config = dict(
    n_layer=12,
    n_head=4,
    vocab_size=8192,
    norm='rmsnorm',
    norm_eps=1e-06,
    bias='none',
    tie_embeddings=False,
    init_std_qkv=0.0323,
    init_std_o=0.0,
    init_std_up=0.0323,
    weight_decay=0.059,
    warmup_steps=68,
    batch_tokens=[65536, 131072],
    seq_len=256,
)
Each number is 50 + 12 x the weight over its row's rms, rounded and kept within 0 to 99. Layers, rows and columns count from 0. The size before them is the row's rms in percent of the matrix's.

# layer 7 MLP down (transposed), 2048x256, rms 0.189, rows 1443-1470, columns 0-127
109:38 46 60 65 44 39 68 53 63 29 58 64 62 44 54 62 56 47 76 50 45 56 38 44 60 43 59 47 56 47 61 24 51 40 35 75 53 50 45 51 60 56 78 77 67 60 42 45 36 45 52 60 31 49 33 31 48 34 52 44 42 49 50 52 68 42 39 74 52 36 57 45 82 56 53 34 56 55 38 41 56 63 56 59 73 32 64 46 35 53 32 48 39 49 49 46 38 57 14 69 59 37 29 39 55 54 61 36 34 45 61 36 35 41 44 62 57 48 51 53 55 63 48 44 39 39 33 60
095:80 49 64 38 34 47 46 66 34 43 39 48 60 43 68 45 75 21 58 48 42 41 57 72 42 31 45 58 42 37 61 31 29 30 49 64 43 44 55 54 55 45 47 51 56 35 39 47 48 37 46 34 32 57 70 51 40 27 34 43 50 64 54 58 59 59 34 69 73 38 74 29 62 45 51 23 46 50 50 44 58 50 38 52 66 50 44 46 33 44 32 26 62 48 59 54 48 48 45 48 41 54 46 37 52 32 56 48 34 63 34 67 57 43 54 48 57 46 51 26 35 40 59 61 58 46 32 29
103:60 72 43 42 44 59 48 47 29 62 75 39 45 39 46 67 53 44 67 51 30 47 46 70 36 55 54 62 29 56 31 50 66 67 51 72 41 49 65 44 51 37 57 46 63 26 68 62 32 46 41 35 56 58 58 22 37 66 55 65 68 46 39 64 40 53 56 75 25 53 33 53 55 62 42 60 75 42 35 68 41 60 50 56 54 34 72 42 56 60 43 45 40 42 45 49 36 49 49 34 44 52 39 31 38 84 51 38 66 60 62 44 67 40 46 60 57 54 33 44 39 52 43 45 30 59 47 66
090:37 56 71 28 61 60 57 72 44 37 30 57 45 37 64 46 64 75 52 64 52 35 54 50 43 62 58 61 56 54 70 54 30 75 52 57 48 18 43 29 44 54 54 62 71 45 50 60 64 60 34 40 57 34 66 57 52 63 43 66 44 56 64 36 45 58 31 43 36 33 50 49 59 34 42 54 74 44 32 30 61 50 45 31 38 49 58 48 69 61 59 45 70 32 54 46 39 45 68 50 55 58 46 61 61 65 66 41 50 38 54 51 48 22 58 37 39 21 61 46 39 56 56 38 36 48 76 37
101:42 61 49 42 48 30 65 27 59 71 55 45 35 44 33 71 47 55 60 41 52 46 44 48 47 44 41 57 66 57 49 43 22 49 31 53 55 54 52 41 48 48 63 45 52 66 56 51 53 38 59 51 59 30 77 66 63 44 62 69 56 25 84 48 58 58 74 55 67 54 34 39 41 61 51 56 39 60 45 37 48 34 47 41 48 50 40 53 50 55 45 69 64 31 47 54 43 45 47 35 41 58 48 44 44 50 67 63 27 44 48 27 72 40 41 46 60 47 30 36 42 32 31 33 61 62 49 57
106:61 25 53 48 37 46 64 53 32 48 47 51 45 66 44 48 53 59 38 45 60 39 42 54 43 44 58 52 55 38 48 74 50 51 43 45 71 51 21 48 46 52 74 62 40 36 35 36 46 56 44 51 41 75 30 28 57 30 65 64 51 47 82 47 56 51 36 52 54 57 56 40 43 58 44 61 61 40 45 42 22 48 71 56 55 61 47 61 53 40 35 49 50 46 38 47 44 46 42 77 51 48 55 38 28 37 42 42 66 44 47 70 51 74 53 28 46 49 26 49 41 50 67 67 64 32 37 78
108:49 48 69 64 63 64 41 48 55 48 63 61 46 57 58 43 50 40 48 26 63 51 63 47 70 50 44 33 39 55 59 65 38 46 75 47 59 66 58 55 35 49 55 65 43 25 42 46 45 53 48 52 42 65 62 71 35 55 57 60 71 50 57 53 53 73 40 34 59 51 55 26 65 72 56 47 53 50 39 37 69 45 45 61 52 80 39 63 53 56 43 50 55 50 38 60 72 41 42 49 44 29 47 62 41 43 31 73 43 36 59 53 35 48 52 49 35 63 45 55 74 43 51 53 23 45 29 51
106:45 48 38 37 34 61 33 64 52 54 46 43 47 64 52 39 42 52 28 47 49 39 64 26 55 63 50 51 61 55 30 48 57 52 52 40 50 37 48 16 29 49 57 52 21 58 49 41 35 35 41 65 36 64 72 57 53 43 56 42 45 56 78 37 31 72 66 59 49 45 35 33 71 48 65 48 47 47 46 48 27 56 49 54 69 46 44 46 48 62 37 42 42 72 53 37 53 54 47 30 57 49 45 50 65 47 46 52 60 56 52 33 48 40 52 51 71 54 54 47 55 51 51 61 50 39 65 59
105:49 46 56 52 54 46 35 58 72 30 43 46 56 42 62 33 43 51 56 45 55 56 73 36 30 60 62 33 45 56 37 70 44 55 56 27 61 86 56 59 58 54 56 55 39 52 74 37 56 42 27 46 49 59 73 45 43 38 30 72 55 44 58 59 45 62 36 72 30 52 59 58 58 42 41 69 60 58 41 48 53 55 44 43 56 25 26 42 50 56 30 52 55 59 70 64 53 35 35 48 50 66 33 24 22 57 49 51 25 65 55 61 18 33 38 67 55 37 50 51 62 28 49 44 68 52 47 35
104:53 33 67 54 61 47 34 50 34 59 59 31 75 53 62 31 51 68 52 30 28 74 70 48 59 42 74 47 55 60 54 34 35 58 51 53 57 33 55 67 70 52 61 42 46 49 54 56 20 62 26 42 48 55 71 28 47 57 58 62 48 41 65 41 48 75 31 40 44 29 42 52 49 67 39 58 52 58 50 60 63 44 48 46 31 60 49 43 46 32 69 54 49 56 59 54 34 51 50 49 39 25 61 31 56 45 47 68 61 42 42 57 78 28 45 53 46 47 61 46 53 26 56 62 55 60 56 59
102:45 43 50 58 71 64 51 44 39 35 68 49 61 51 19 45 64 57 60 41 50 57 54 48 49 29 63 47 37 34 53 46 37 46 45 57 57 51 36 53 44 41 32 59 46 42 60 32 53 63 27 60 57 51 44 62 53 51 40 57 53 70 39 50 50 58 35 56 44 60 38 30 24 40 29 13 49 46 70 44 25 48 51 33 57 41 49 42 52 53 34 33 36 62 71 43 36 36 62 49 47 40 52 19 58 53 76 48 54 58 54 42 39 68 54 62 58 32 50 52 40 46 35 40 20 37 48 65
101:23 64 40 41 59 51 39 42 48 38 51 54 62 49 42 39 26 38 56 43 32 70 84 47 29 40 26 71 61 51 36 51 43 38 44 56 55 70 55 44 32 62 45 52 53 56 58 51 72 43 68 51 42 47 68 47 44 53 22 42 58 55 36 57 53 38 62 52 47 65 55 74 42 42 17 62 37 41 68 60 72 49 35 43 38 28 57 41 31 41 60 53 45 50 48 61 57 55 49 48 37 43 43 43 20 57 72 45 44 57 34 54 23 55 49 58 35 48 52 58 57 41 61 58 48 59 45 54
104:39 45 55 62 64 43 45 51 30 46 32 54 46 47 28 49 31 31 58 35 55 45 53 74 59 37 63 60 44 57 64 34 44 44 42 45 70 37 64 52 28 58 65 53 51 48 17 53 66 50 47 60 61 46 50 54 51 28 58 49 28 39 37 61 46 48 34 42 34 37 53 70 59 71 42 60 52 56 38 33 51 41 27 44 50 56 56 46 63 57 46 48 31 58 36 77 58 68 63 48 57 48 54 30 53 61 44 53 43 56 41 37 37 34 51 50 21 49 36 30 42 44 14 59 66 50 46 66
104:22 37 47 70 65 49 54 53 51 51 48 59 49 58 41 57 62 49 29 54 50 32 51 44 70 65 82 46 54 53 55 34 47 60 50 66 48 49 35 44 33 61 59 30 47 31 68 43 45 70 24 54 49 44 71 51 62 58 47 59 52 58 43 38 28 56 72 68 60 53 49 57 51 65 30 54 34 54 37 49 61 44 39 38 61 34 37 37 40 39 60 42 42 29 59 52 44 39 46 60 48 62 43 58 25 66 61 62 31 40 53 62 42 63 48 57 57 60 59 47 45 66 33 58 61 46 50 71
103:38 39 53 56 40 59 45 51 71 62 69 28 56 66 56 71 40 55 56 47 37 62 36 64 53 51 51 50 53 47 49 52 42 57 64 48 31 42 38 47 35 46 49 44 45 61 40 53 36 10 64 44 34 32 55 36 33 50 72 41 72 41 59 70 52 54 51 56 34 38 80 31 58 77 53 33 64 58 41 68 62 47 32 76 55 57 66 47 44 52 72 55 60 62 40 46 26 52 49 63 45 64 42 40 30 46 56 38 55 34 64 39 42 70 27 56 41 68 67 62 65 61 50 55 56 63 68 45
096:38 29 53 39 35 58 46 53 64 44 49 48 63 43 49 53 35 38 70 55 49 43 40 29 58 29 53 56 63 29 40 68 39 44 52 51 52 63 36 45 76 74 47 54 43 40 56 48 47 57 46 50 49 51 57 43 36 48 58 66 64 30 60 26 42 29 35 11 61 54 35 52 52 60 59 55 51 62 44 55 53 36 13 65 47 19 68 52 41 43 35 48 63 51 37 49 58 38 44 49 69 58 55 32 46 72 69 40 56 51 60 42 51 72 39 41 31 59 39 69 49 46 63 53 48 32 47 39
107:53 48 72 49 49 74 60 50 60 48 35 66 83 32 42 57 34 62 38 64 66 38 64 37 60 53 76 52 70 52 47 58 55 88 51 41 62 26 43 40 56 53 56 56 44 55 59 41 66 41 56 49 44 50 39 97 44 36 51 34 42 48 37 65 45 28 42 52 52 62 54 41 42 43 74 51 62 60 47 49 48 56 53 59 69 64 43 48 40 52 58 63 65 46 55 62 41 40 63 58 40 54 32 61 29 38 48 56 47 38 55 60 58 44 44 49 48 57 55 32 30 61 37 46 50 33 51 49
101:64 26 50 49 50 32 29 55 43 68 56 62 75 62 53 64 61 81 37 56 35 41 56 47 50 58 53 44 76 43 55 47 49 50 42 33 47 45 50 62 31 51 60 54 56 59 54 51 39 34 30 47 58 55 62 67 38 41 60 34 57 49 47 57 49 36 39 43 33 55 69 58 47 53 78 48 53 56 00 50 71 48 58 41 71 68 52 48 59 10 59 40 65 46 64 22 48 28 32 41 53 58 19 51 51 44 63 52 42 48 44 43 41 73 39 43 61 14 68 67 54 57 50 64 46 63 51 60
098:55 40 47 37 30 34 53 56 62 27 51 58 52 55 42 58 51 65 42 64 53 50 56 44 61 55 63 53 65 50 29 41 55 56 55 38 40 61 56 45 22 47 41 43 39 22 59 48 11 57 14 53 44 57 75 53 58 58 23 46 35 47 49 52 36 49 31 31 27 59 34 77 51 61 32 52 64 29 52 41 51 35 43 40 54 47 53 55 52 30 55 53 49 31 45 57 49 45 63 45 33 41 50 48 56 22 54 60 56 46 47 43 61 60 31 53 44 53 63 39 40 41 54 71 50 86 53 34
097:49 61 34 54 36 63 55 51 36 52 46 46 36 57 48 69 40 61 43 56 59 57 41 38 75 28 63 37 62 42 48 45 51 53 46 32 57 54 34 37 31 53 39 50 69 50 57 62 59 45 51 39 73 73 55 71 63 46 38 80 64 70 62 47 36 50 37 76 48 37 50 49 36 49 56 44 41 64 27 70 46 71 58 59 58 27 45 51 59 65 56 49 61 27 50 29 38 40 52 70 41 61 49 48 42 45 51 40 55 39 76 52 56 54 52 44 59 59 72 42 65 45 59 45 36 40 21 59
096:63 47 36 60 59 65 39 52 38 46 60 49 47 63 68 65 47 65 47 49 48 43 51 54 40 55 35 75 55 57 43 64 75 40 40 58 47 60 29 22 40 63 62 79 41 36 49 40 70 18 50 56 50 47 36 73 63 53 58 65 72 35 60 74 58 57 57 43 39 70 64 36 58 49 54 36 31 44 50 29 19 60 54 63 49 71 48 69 43 47 64 53 54 53 36 31 53 45 68 40 42 47 49 62 32 58 53 65 59 42 54 43 38 61 36 45 57 48 65 65 57 47 63 43 40 57 57 56
081:56 42 45 68 62 73 53 55 51 59 53 24 60 45 50 43 45 59 40 47 60 65 46 54 33 29 35 62 57 41 56 50 60 73 59 59 62 39 57 59 51 48 48 25 85 52 43 24 55 59 42 60 41 57 46 31 42 47 49 31 32 51 29 47 40 36 42 58 33 46 46 53 77 55 28 48 71 56 32 42 55 56 48 29 53 44 58 59 47 50 62 45 72 64 55 51 52 53 40 59 46 46 41 25 48 56 58 31 49 46 38 23 25 57 51 44 40 41 52 44 50 47 72 31 50 54 60 56
095:47 61 25 61 37 58 58 21 35 40 64 48 47 61 33 45 27 32 63 61 68 59 47 56 55 39 39 49 47 36 63 50 61 46 60 57 32 60 53 46 53 48 42 53 48 64 45 44 33 46 61 49 52 51 43 65 39 54 30 54 43 27 29 56 62 58 46 50 39 43 48 56 51 42 55 67 43 37 45 63 69 57 45 48 61 50 60 26 60 53 30 59 51 60 56 47 48 33 45 60 49 48 58 87 55 37 27 48 69 36 40 61 50 47 50 39 46 70 47 50 36 39 57 55 82 61 37 61
108:31 57 37 54 44 53 58 24 50 54 26 37 38 53 38 44 60 67 38 47 63 56 56 59 38 52 19 30 55 71 29 34 46 42 42 58 42 69 61 38 51 45 64 40 67 34 37 55 56 49 55 64 67 52 51 46 46 50 69 60 52 38 33 41 61 39 41 36 43 62 54 51 50 13 68 62 35 41 56 66 62 56 79 41 62 65 32 56 46 70 50 65 57 51 27 35 55 46 53 39 47 52 61 47 40 38 50 31 43 55 60 25 40 32 49 57 61 42 43 60 61 40 44 66 47 21 35 41
095:31 38 64 42 48 37 60 42 45 55 54 58 37 52 53 40 38 48 57 53 51 60 64 54 51 39 42 54 45 32 74 36 38 47 64 49 34 51 50 52 50 36 51 49 43 57 53 35 60 58 52 48 40 44 51 65 57 46 37 27 68 30 63 50 35 52 41 29 38 46 65 40 36 48 25 42 70 32 42 57 44 65 44 49 44 20 70 57 77 53 43 54 65 50 72 47 50 62 52 42 41 42 54 73 71 62 50 75 50 54 62 58 59 47 38 45 56 50 57 65 44 51 80 54 49 49 53 52
089:45 53 31 44 59 46 38 33 49 49 37 29 20 54 47 55 65 36 49 51 43 57 52 44 38 40 35 29 42 49 57 71 66 57 62 66 43 38 56 46 47 59 63 43 46 60 52 63 54 66 50 44 53 68 54 43 67 35 56 81 41 57 19 50 55 60 52 36 34 53 55 46 41 47 51 47 36 48 57 44 41 47 55 31 59 61 13 73 63 62 65 50 47 54 60 43 63 39 55 29 41 38 28 55 33 38 58 47 62 45 40 40 52 53 66 52 34 53 22 58 50 59 23 43 55 33 55 71
091:54 61 70 29 58 35 36 35 63 25 52 29 34 52 44 56 65 68 45 50 58 37 62 19 38 51 53 58 34 64 38 64 58 63 36 79 37 57 40 51 35 40 26 49 47 28 58 38 40 47 43 48 35 31 59 48 47 59 52 33 44 57 50 49 21 49 31 38 65 35 79 76 35 42 34 61 74 39 74 58 55 27 50 57 45 40 46 44 43 52 73 53 40 67 49 59 61 45 46 53 57 50 48 35 40 43 49 45 44 67 42 48 60 52 32 53 54 41 57 50 59 50 67 44 50 35 64 74
107:49 33 42 01 35 49 81 49 50 56 36 39 34 53 47 45 58 35 59 44 47 59 44 35 65 49 60 55 57 48 38 29 71 42 45 51 60 55 46 56 49 45 49 41 51 45 66 49 36 46 48 41 48 55 58 44 50 62 54 37 61 66 47 28 50 52 55 48 58 42 36 70 16 51 25 53 30 52 53 60 49 53 61 56 49 32 29 13 47 46 23 70 61 67 71 61 36 39 46 43 48 33 51 44 23 46 40 39 45 39 51 30 49 56 25 54 57 53 35 39 59 19 44 61 48 57 54 64
# layer 7 MLP up, 2048x256, rms 0.188, rows 1444-1470, columns 0-127
099:32 52 59 37 39 47 46 56 52 27 46 37 55 42 63 40 38 60 35 49 42 47 53 53 33 36 47 53 72 46 43 52 42 66 71 50 37 60 47 48 56 66 50 60 69 50 26 47 20 40 44 60 63 40 46 42 62 34 57 60 36 53 42 27 58 52 40 69 28 39 43 45 56 28 40 67 50 31 54 61 87 42 50 44 44 61 42 58 66 40 48 62 42 60 67 54 36 33 54 57 61 50 45 44 67 40 74 55 44 34 36 54 53 38 39 46 53 67 81 34 71 75 46 69 45 60 46 45
106:63 54 51 45 40 52 25 71 55 51 48 54 52 70 39 60 71 20 34 66 54 43 27 55 39 45 43 44 54 41 58 31 50 56 57 54 46 56 57 54 45 48 47 39 67 53 33 59 49 34 35 44 52 60 46 52 49 70 47 43 49 61 50 52 80 24 51 46 60 56 38 51 47 61 58 61 56 53 54 52 30 49 38 65 51 33 50 48 57 50 73 45 49 26 64 46 62 31 44 60 26 30 45 53 43 81 58 43 57 33 41 29 85 58 53 63 55 41 56 41 39 40 51 47 50 48 45 55
093:51 62 50 53 47 31 45 41 36 52 52 58 62 44 43 62 59 69 55 49 47 60 58 73 50 48 61 27 51 68 61 44 75 53 54 69 43 60 60 74 75 55 26 70 41 38 39 35 63 66 43 41 50 48 47 48 74 61 65 70 29 61 21 26 58 46 53 47 53 70 26 58 55 42 28 54 48 92 83 40 35 58 31 62 38 35 41 50 55 45 59 53 59 44 35 63 58 40 37 49 69 59 53 47 48 57 48 66 61 53 55 43 65 66 34 51 57 49 52 54 44 45 36 63 34 48 37 44
097:66 65 56 36 40 32 49 43 59 79 51 35 49 48 47 51 30 43 47 40 84 45 35 39 66 35 50 61 61 52 41 41 36 48 35 53 30 39 43 43 56 52 45 46 62 44 67 64 39 45 21 33 74 58 78 45 68 46 41 46 56 55 74 47 60 39 53 54 63 78 45 41 58 73 48 57 44 59 55 49 57 52 67 55 55 46 48 56 73 58 54 61 51 63 48 65 49 40 43 63 69 54 37 51 60 44 69 52 33 38 59 44 49 67 69 39 46 44 64 48 55 54 46 55 56 55 44 44
104:62 51 69 62 34 40 49 40 46 62 46 36 45 65 51 61 51 65 58 69 44 50 24 70 57 38 38 49 67 51 81 46 63 41 50 30 57 58 49 40 84 57 52 49 37 61 48 50 47 48 45 59 34 56 59 70 53 63 49 66 44 46 36 64 62 58 62 39 54 48 52 56 40 50 60 45 63 59 60 53 43 48 31 46 39 50 32 39 49 49 57 59 44 47 22 51 40 56 41 56 34 89 77 25 31 54 48 49 43 52 58 46 41 53 43 70 51 60 74 61 56 34 58 55 50 57 79 70
107:46 40 49 40 60 57 50 54 71 60 65 72 50 36 52 59 23 37 66 63 34 70 39 60 59 37 72 50 55 44 53 63 58 47 47 49 38 43 60 42 54 49 50 40 61 54 57 50 53 53 62 38 45 48 68 68 30 53 48 64 59 51 38 54 61 30 53 47 59 81 73 43 48 49 48 28 54 47 43 36 73 44 40 36 33 49 55 38 46 32 33 45 59 62 55 56 69 34 61 56 62 39 42 56 47 57 59 80 38 42 99 50 65 56 53 60 53 45 55 59 34 53 38 56 43 40 35 39
103:38 38 78 47 21 68 48 38 46 51 67 52 44 37 38 43 35 59 59 55 55 41 71 36 45 49 57 50 32 60 49 52 47 55 46 43 46 38 43 35 41 40 53 57 43 34 35 29 43 38 36 64 63 32 65 53 53 62 67 42 57 52 62 51 55 45 62 55 63 40 50 38 44 50 33 36 46 33 34 63 60 52 50 53 65 44 59 38 48 37 54 44 51 73 55 49 79 72 61 60 32 49 44 36 34 53 31 73 38 51 31 55 46 46 55 39 57 38 46 56 86 39 49 46 51 38 54 57
096:61 46 33 26 37 43 61 46 38 45 60 43 45 51 60 26 42 49 57 54 47 55 55 49 42 44 45 71 45 26 62 31 48 60 41 62 60 48 65 75 52 47 51 58 65 38 74 58 57 55 41 43 54 58 45 69 76 51 64 73 70 39 65 63 50 40 57 29 67 41 62 56 40 60 47 28 44 35 54 51 55 51 63 59 51 38 52 51 43 43 51 70 37 41 52 45 53 48 55 27 61 65 43 19 43 39 53 48 46 42 42 67 46 53 56 41 39 53 44 75 73 35 46 61 63 52 47 59
107:51 59 66 50 39 36 64 45 65 46 46 49 28 49 75 45 39 19 45 36 48 52 59 56 09 46 19 55 61 52 50 52 53 51 32 40 54 46 21 62 58 40 62 54 36 71 74 57 39 60 65 60 20 54 57 64 30 43 30 41 50 52 42 42 62 40 44 55 46 43 58 40 39 53 51 32 49 61 36 65 50 50 51 69 66 74 48 41 60 57 56 43 48 62 26 52 64 48 41 39 23 49 52 74 41 43 42 39 39 44 59 50 54 43 75 42 65 54 58 70 63 44 73 70 41 48 38 57
095:43 45 35 65 44 58 54 35 84 46 66 45 72 43 39 48 60 64 55 78 37 45 44 64 32 56 50 56 57 46 49 45 45 46 64 48 47 71 51 43 53 53 31 42 40 26 54 42 36 39 53 59 53 36 58 66 48 48 47 35 42 45 46 46 60 47 62 49 44 36 40 46 39 51 62 77 29 35 69 66 75 66 55 50 52 47 36 43 43 63 53 42 48 79 41 38 42 50 42 57 49 57 56 55 66 62 52 71 41 36 47 39 50 53 34 62 73 41 71 86 38 48 51 56 51 23 54 46
102:70 45 42 39 49 56 35 56 28 55 52 60 43 35 58 46 53 44 56 29 46 48 54 53 30 47 55 44 55 46 19 59 38 62 55 42 62 62 58 52 81 32 41 35 39 68 48 56 29 57 53 55 49 65 47 71 23 60 25 65 52 61 65 68 75 45 48 41 66 34 53 51 52 48 59 53 48 49 57 32 44 56 46 68 43 41 43 52 76 59 56 27 61 41 46 65 33 46 42 62 30 52 59 46 55 35 46 46 59 52 53 41 67 59 51 52 70 34 70 47 56 59 52 65 53 31 58 37
098:47 49 55 59 44 68 51 54 37 36 54 65 61 65 39 46 43 44 45 54 31 38 51 57 42 41 54 74 56 41 60 40 50 64 57 60 47 50 37 39 55 53 47 46 43 60 44 51 51 39 45 51 55 27 47 54 58 33 41 42 50 39 71 55 53 40 60 59 44 38 39 59 50 43 74 57 80 55 78 43 34 45 19 51 55 51 49 30 27 28 58 42 33 38 35 51 52 57 75 35 67 49 42 47 62 71 41 67 60 62 42 50 55 33 44 59 62 41 73 54 50 63 44 55 40 46 27 34
101:48 26 34 47 60 53 56 47 41 44 70 55 63 49 51 61 60 37 31 46 48 47 63 26 55 72 57 68 38 30 45 42 44 60 62 56 40 72 40 40 39 57 21 31 40 60 52 45 51 38 58 34 55 62 49 48 41 62 37 43 46 64 38 34 68 36 49 41 48 72 50 55 53 40 35 33 47 52 39 40 44 36 54 57 37 50 42 49 59 44 73 29 45 44 38 44 58 40 34 37 55 68 56 67 44 51 36 43 36 74 70 59 44 60 67 69 46 44 48 44 39 39 51 44 63 54 57 60
101:40 36 68 46 43 41 41 64 39 66 42 44 65 46 77 60 60 43 68 41 51 70 46 46 62 47 61 73 62 61 28 39 52 42 33 64 44 49 39 40 53 55 52 33 62 49 52 49 50 48 44 56 50 60 48 63 65 79 54 54 46 58 44 33 60 69 45 27 33 67 72 50 45 53 46 60 69 24 65 52 46 21 54 65 42 41 41 41 55 68 52 61 53 50 49 43 34 54 58 55 60 49 52 53 45 49 42 15 50 44 58 45 46 53 35 61 57 67 63 48 60 54 58 43 53 24 49 49
106:57 45 44 47 46 30 28 59 40 55 66 61 58 36 57 68 59 45 51 34 46 52 42 58 27 72 43 49 62 35 45 38 17 30 62 39 30 60 33 54 49 67 46 33 51 45 54 41 31 64 51 41 25 54 43 61 55 52 51 58 51 63 31 54 55 55 56 21 69 40 47 53 46 50 56 77 43 50 28 52 52 39 41 67 43 39 44 39 43 69 69 37 54 40 53 44 38 37 48 36 51 49 65 65 39 41 40 34 49 79 43 57 41 41 46 31 42 44 64 61 42 37 60 34 52 62 53 47
103:34 48 54 45 50 60 36 47 62 51 61 45 77 47 51 66 68 56 44 60 50 63 43 49 37 53 55 34 43 48 64 57 48 76 68 57 51 60 54 26 51 55 34 50 58 55 53 42 28 34 49 45 53 59 70 72 34 51 65 54 20 52 55 51 39 36 38 51 59 81 58 60 44 54 46 43 39 44 52 62 27 37 43 51 59 54 68 55 53 33 54 45 61 20 55 61 61 56 60 75 51 46 47 72 71 51 28 59 43 59 40 58 57 28 48 61 48 59 50 78 55 72 24 36 47 49 48 43
095:50 41 52 66 37 36 39 46 56 71 79 27 41 35 43 61 53 79 50 60 47 44 32 61 43 48 53 67 42 41 27 48 43 72 74 36 47 40 35 38 39 54 53 72 49 53 57 38 29 49 42 44 54 49 45 60 42 50 55 35 54 40 38 62 75 43 68 26 60 29 49 51 54 58 76 69 42 45 45 54 68 40 58 42 48 36 44 51 31 28 41 39 58 54 62 58 60 40 53 41 55 57 45 48 56 55 38 44 52 46 43 63 45 54 37 52 68 21 52 48 57 54 48 60 39 54 65 59
098:75 63 39 17 31 55 37 70 51 52 75 55 71 60 47 50 37 34 52 58 53 40 75 55 55 50 52 47 61 57 62 58 49 53 40 54 36 56 54 56 59 27 19 36 55 34 66 41 45 67 49 61 49 65 61 64 39 50 40 60 47 47 43 56 51 54 63 53 76 77 59 56 62 57 25 54 55 40 38 31 61 65 31 41 54 55 57 50 57 46 55 43 57 51 47 43 42 43 49 74 68 48 66 69 54 40 35 50 36 45 66 63 46 56 65 39 50 61 40 39 40 55 44 50 38 40 38 42
097:48 62 42 43 23 52 51 32 49 38 69 54 29 42 50 42 41 43 70 61 22 73 48 60 53 39 67 52 65 56 59 53 57 34 36 42 37 54 65 36 63 44 53 33 46 46 29 65 66 30 28 53 33 49 48 63 43 58 53 56 35 24 47 50 42 63 63 57 50 61 24 50 21 46 47 49 50 52 44 90 53 60 47 62 48 46 31 55 42 41 49 41 59 46 42 45 56 70 41 71 40 48 62 63 54 48 50 65 60 54 45 50 44 41 40 33 38 65 61 57 32 51 74 31 65 75 62 56
092:70 44 54 39 53 38 38 48 55 63 55 41 55 58 35 41 72 71 49 57 34 60 54 45 66 60 39 67 50 52 38 53 46 50 53 52 38 44 30 59 32 53 63 53 46 33 49 51 57 31 56 49 50 51 54 65 47 45 62 62 29 38 60 47 38 34 51 35 24 57 52 62 26 60 50 42 50 42 58 57 33 36 51 52 56 77 48 47 48 50 40 72 27 52 47 39 60 47 55 57 40 44 43 29 58 54 43 37 37 49 39 32 63 48 17 71 50 47 64 45 46 32 41 57 23 18 49 50
095:47 40 44 30 11 62 28 50 40 59 92 69 22 43 37 62 47 36 57 41 47 51 76 40 62 54 43 49 63 54 61 32 40 42 43 43 35 58 70 65 55 63 42 30 47 35 55 43 46 43 40 62 50 40 63 69 38 52 50 50 45 70 61 66 47 56 34 55 63 47 57 60 50 47 58 44 38 39 38 53 66 25 55 57 40 44 44 58 51 58 60 32 47 41 63 53 71 41 67 54 39 72 54 67 76 58 61 46 64 64 52 54 75 42 57 47 58 57 45 56 47 71 51 41 31 62 49 43
100:45 49 35 52 37 59 58 41 54 49 42 52 51 44 40 29 48 42 33 34 56 50 58 53 55 57 41 33 42 65 41 48 56 24 65 49 54 62 51 34 63 29 40 63 33 33 58 48 45 83 50 51 35 69 34 50 47 44 62 43 61 61 71 54 52 61 56 60 49 55 56 62 52 54 59 62 47 82 36 33 47 45 34 40 44 49 59 42 58 44 60 63 43 39 56 60 64 45 50 51 45 69 57 81 67 33 52 46 50 70 50 27 67 06 48 44 53 31 62 59 27 79 59 49 55 59 68 57
103:65 21 61 56 59 63 61 70 27 67 51 51 47 64 43 43 60 54 59 69 59 40 26 50 31 38 50 42 54 54 39 42 76 47 48 67 61 45 42 29 49 57 35 72 51 35 44 66 69 52 47 75 39 42 60 26 54 58 51 42 61 69 41 38 43 41 33 33 29 58 39 43 45 41 38 40 57 56 64 25 70 55 39 58 45 61 50 49 47 72 43 41 30 37 46 53 73 23 60 54 37 44 66 38 42 55 39 56 42 64 41 72 53 41 53 63 67 63 56 39 55 65 54 39 39 37 44 54
091:49 46 45 50 51 56 63 50 54 37 58 47 69 40 49 52 61 51 49 24 23 55 51 31 66 43 43 49 52 39 44 55 36 52 60 42 39 60 46 66 49 34 46 55 43 67 42 48 52 47 44 63 46 49 44 59 63 34 42 45 53 44 42 48 39 37 63 43 61 69 43 51 31 53 42 50 42 25 59 71 26 86 35 44 40 38 62 66 48 76 52 71 48 38 58 54 59 35 58 65 52 55 66 50 67 68 48 49 56 56 54 53 59 49 55 50 56 53 66 56 40 81 51 60 44 65 50 38
105:71 50 72 43 47 64 56 44 36 37 47 70 53 52 44 40 35 45 52 58 46 48 50 45 61 54 71 64 61 40 60 34 73 54 58 40 47 64 39 54 57 60 58 64 69 53 55 46 33 47 61 68 49 59 71 57 66 71 43 62 77 45 69 52 46 58 51 80 52 46 45 73 43 65 47 59 74 47 42 43 47 60 63 63 36 46 60 11 36 38 54 49 33 38 40 69 50 56 42 70 50 64 72 50 42 57 19 61 67 52 50 43 57 49 32 76 76 45 39 71 62 67 69 49 40 60 54 39
096:31 54 50 50 39 46 30 48 52 42 59 40 40 25 50 49 53 58 44 44 50 72 49 56 35 48 64 67 26 60 23 41 56 64 67 72 66 56 65 62 67 52 53 53 48 62 67 32 39 71 66 54 66 43 37 51 68 60 26 52 54 53 89 44 44 44 31 38 37 58 51 59 54 48 60 42 44 37 43 50 66 54 43 41 64 65 59 55 59 56 57 34 54 58 59 37 76 59 64 54 67 74 36 42 53 38 82 59 55 45 58 69 34 44 44 30 73 44 69 61 72 31 73 63 46 73 36 62
100:26 46 47 58 70 59 42 58 51 48 45 48 53 33 37 43 47 57 42 40 46 39 33 46 48 54 70 28 33 61 40 37 63 52 80 55 40 70 56 48 66 50 67 40 61 27 33 37 45 46 52 79 41 33 42 58 62 29 38 47 31 45 47 41 35 39 55 72 51 55 68 52 81 43 43 47 61 48 47 41 48 74 52 26 50 50 62 50 55 40 71 44 38 21 43 61 41 46 67 38 60 51 48 56 40 51 57 50 50 44 56 48 55 42 66 68 68 40 50 70 57 62 35 57 33 56 49 51